config.toml
head_dim = 128
d_mlp = 1728
vocab_size = 16384
norm_eps = 1e-05
tie_embeddings = false
init = "normal"
init_std_qkv = 0.0141
lr = 0.00149
beta1 = 0.95
beta2 = 0.95
grad_clip = 1.0
decay_fraction = 0.64
seq_len = 1024
train_tokens = 613300000
dataset = "wikipedia_en"
Each number is 200 + 20 x the weight over the matrix's rms, rounded and kept within 0 to 999. Layers, rows and columns count from 0.

# layer 3 MLP gate, 1728x640, rms 0.0549, rows 1415-1420, columns 80-159
197,209,206,188,193,202,189,199,204,213,216,191,210,205,198,161,197,216,233,207,210,211,198,204,199,183,210,174,188,246,195,207,209,225,174,202,202,191,202,204,245,216,202,222,173,199,183,197,187,182,222,210,194,192,225,235,212,218,228,231,201,197,213,203,197,233,227,187,207,188,202,230,182,156,181,171,185,213,192,182
170,189,187,184,194,214,197,202,187,204,204,197,185,196,211,218,216,206,197,169,173,181,197,166,205,174,159,207,195,207,189,204,170,191,178,195,203,219,191,219,154,180,182,161,179,199,192,219,188,204,250,219,176,236,184,175,205,175,197,213,215,194,218,172,178,200,168,219,195,187,172,178,200,173,187,217,181,204,207,219
206,215,190,145,169,214,197,214,192,188,230,179,189,201,198,201,207,177,214,155,196,220,188,221,190,205,163,216,199,233,197,220,193,198,175,194,201,201,204,193,153,181,212,184,193,184,224,198,237,197,203,219,182,216,199,205,207,189,215,208,179,252,194,184,203,224,239,181,221,193,199,186,178,183,238,210,229,213,188,218
200,193,167,227,189,166,202,169,177,183,190,210,227,202,205,218,182,184,196,212,158,260,194,170,181,182,213,199,194,193,195,169,229,221,230,201,185,231,194,204,208,227,229,213,171,203,210,196,208,186,164,195,209,210,170,172,158,173,223,205,191,194,209,206,169,205,166,153,194,207,173,175,190,184,183,196,213,235,209,211
212,213,197,187,197,197,225,190,237,226,179,203,145,240,212,173,198,187,166,191,225,194,189,230,193,179,244,172,232,211,200,194,203,164,215,174,172,185,191,224,172,186,202,186,169,203,213,202,171,192,194,203,208,217,178,156,175,188,199,229,187,210,193,217,232,194,183,198,180,225,183,175,239,216,217,224,188,212,194,202
214,161,226,217,202,215,224,185,218,192,171,182,208,220,203,188,211,183,198,193,186,193,223,218,192,210,192,174,173,163,216,204,177,224,233,210,236,224,202,222,205,214,270,215,187,214,204,197,192,207,200,228,191,133,198,223,195,247,235,202,193,203,206,214,228,226,145,230,202,167,228,198,218,223,188,213,187,200,209,209
# layer 3 MLP up, 1728x640, rms 0.0548, rows 1415-1420, columns 80-159
207,199,150,233,208,164,209,243,204,192,209,216,184,234,203,231,185,193,172,207,199,229,210,183,227,231,188,212,188,160,220,215,189,196,215,221,209,203,220,180,212,188,207,181,222,177,184,199,241,184,190,201,216,196,188,212,203,222,233,189,218,216,173,208,201,195,189,194,179,211,189,204,168,221,235,179,227,201,189,207
192,212,178,196,183,185,204,217,226,170,188,176,176,158,206,216,168,180,193,185,236,217,231,206,179,178,235,213,197,196,188,173,226,202,213,209,190,154,179,186,191,193,211,203,225,194,217,182,160,204,186,202,162,222,203,232,198,217,200,188,219,198,190,200,184,182,220,215,213,199,200,167,183,199,205,200,250,194,218,211
185,239,252,214,203,185,198,210,197,209,190,201,179,211,219,219,206,182,175,183,215,182,208,197,243,226,208,190,200,203,195,199,217,179,195,179,205,178,184,181,184,222,209,186,198,221,208,171,177,189,214,200,189,184,185,214,206,185,206,175,191,226,196,206,226,188,203,224,179,202,213,213,254,245,172,168,201,216,202,206
193,200,197,178,169,175,222,211,228,216,223,171,171,203,197,215,206,208,207,226,175,201,209,184,192,232,204,149,218,198,186,191,179,217,166,240,203,190,183,188,189,196,180,178,206,222,229,204,166,224,202,235,224,210,182,203,190,222,221,226,214,180,249,229,207,195,195,209,197,185,220,180,208,208,209,221,166,200,196,184
212,190,200,191,193,197,179,193,206,179,178,222,194,250,214,211,173,230,182,212,203,188,204,193,211,215,205,202,202,213,218,199,219,205,188,178,242,222,167,230,223,209,180,200,202,216,238,160,206,183,192,210,207,183,191,215,201,190,173,179,209,194,193,256,218,210,201,212,190,239,226,222,208,184,216,144,177,193,206,216
193,217,240,232,219,180,190,168,199,256,204,196,208,262,187,206,195,209,167,186,228,167,205,192,195,208,173,205,208,223,217,176,202,209,177,204,219,202,181,192,210,189,183,210,219,200,212,179,211,224,208,213,209,173,184,206,174,221,184,189,188,228,204,198,186,214,198,205,225,166,194,178,212,225,176,226,198,182,220,224
# layer 3 MLP down (transposed), 1728x640, rms 0.0545, rows 1415-1419, columns 80-159
177,226,202,186,184,212,155,219,228,201,159,185,222,212,214,189,182,179,201,185,208,205,240,191,188,179,223,208,211,191,207,182,196,162,204,197,182,157,199,179,261,202,185,223,157,193,193,191,192,197,212,223,238,219,224,179,206,196,197,226,187,218,171,213,227,227,230,207,187,188,174,140,195,195,213,191,186,198,177,185
190,180,181,167,243,185,213,182,234,172,193,194,186,180,226,169,228,197,193,187,184,216,196,187,199,214,182,227,249,204,194,201,177,205,151,213,208,228,215,264,188,239,192,212,252,194,202,193,210,182,189,181,183,190,212,193,184,200,186,172,192,195,198,202,199,231,230,199,169,200,185,204,213,144,192,189,173,182,177,233
203,177,213,191,217,175,222,175,202,201,192,216,168,229,211,201,185,200,170,197,207,192,213,226,214,199,190,207,212,200,208,194,218,206,194,178,233,178,189,215,195,241,185,201,185,231,172,195,194,219,173,179,189,178,214,209,185,218,183,200,210,197,217,214,187,186,226,202,201,182,163,232,165,161,205,221,195,163,207,208
179,207,174,216,176,195,234,214,185,221,215,202,199,178,193,208,240,188,257,201,178,168,164,183,188,179,227,219,212,204,194,169,199,207,191,210,197,209,202,246,229,176,195,168,193,150,174,187,168,223,210,182,239,233,207,198,145,203,187,231,204,198,205,247,196,167,193,189,189,186,169,228,195,213,237,203,224,188,232,216
192,217,195,224,212,166,202,179,216,157,199,182,218,216,190,194,185,228,208,190,195,189,189,228,186,195,198,172,204,210,209,205,214,199,203,239,199,212,211,211,156,161,205,205,178,225,196,180,219,209,221,201,179,183,202,204,193,184,174,188,214,194,176,200,212,210,185,230,174,208,188,204,148,187,183,170,184,197,213,202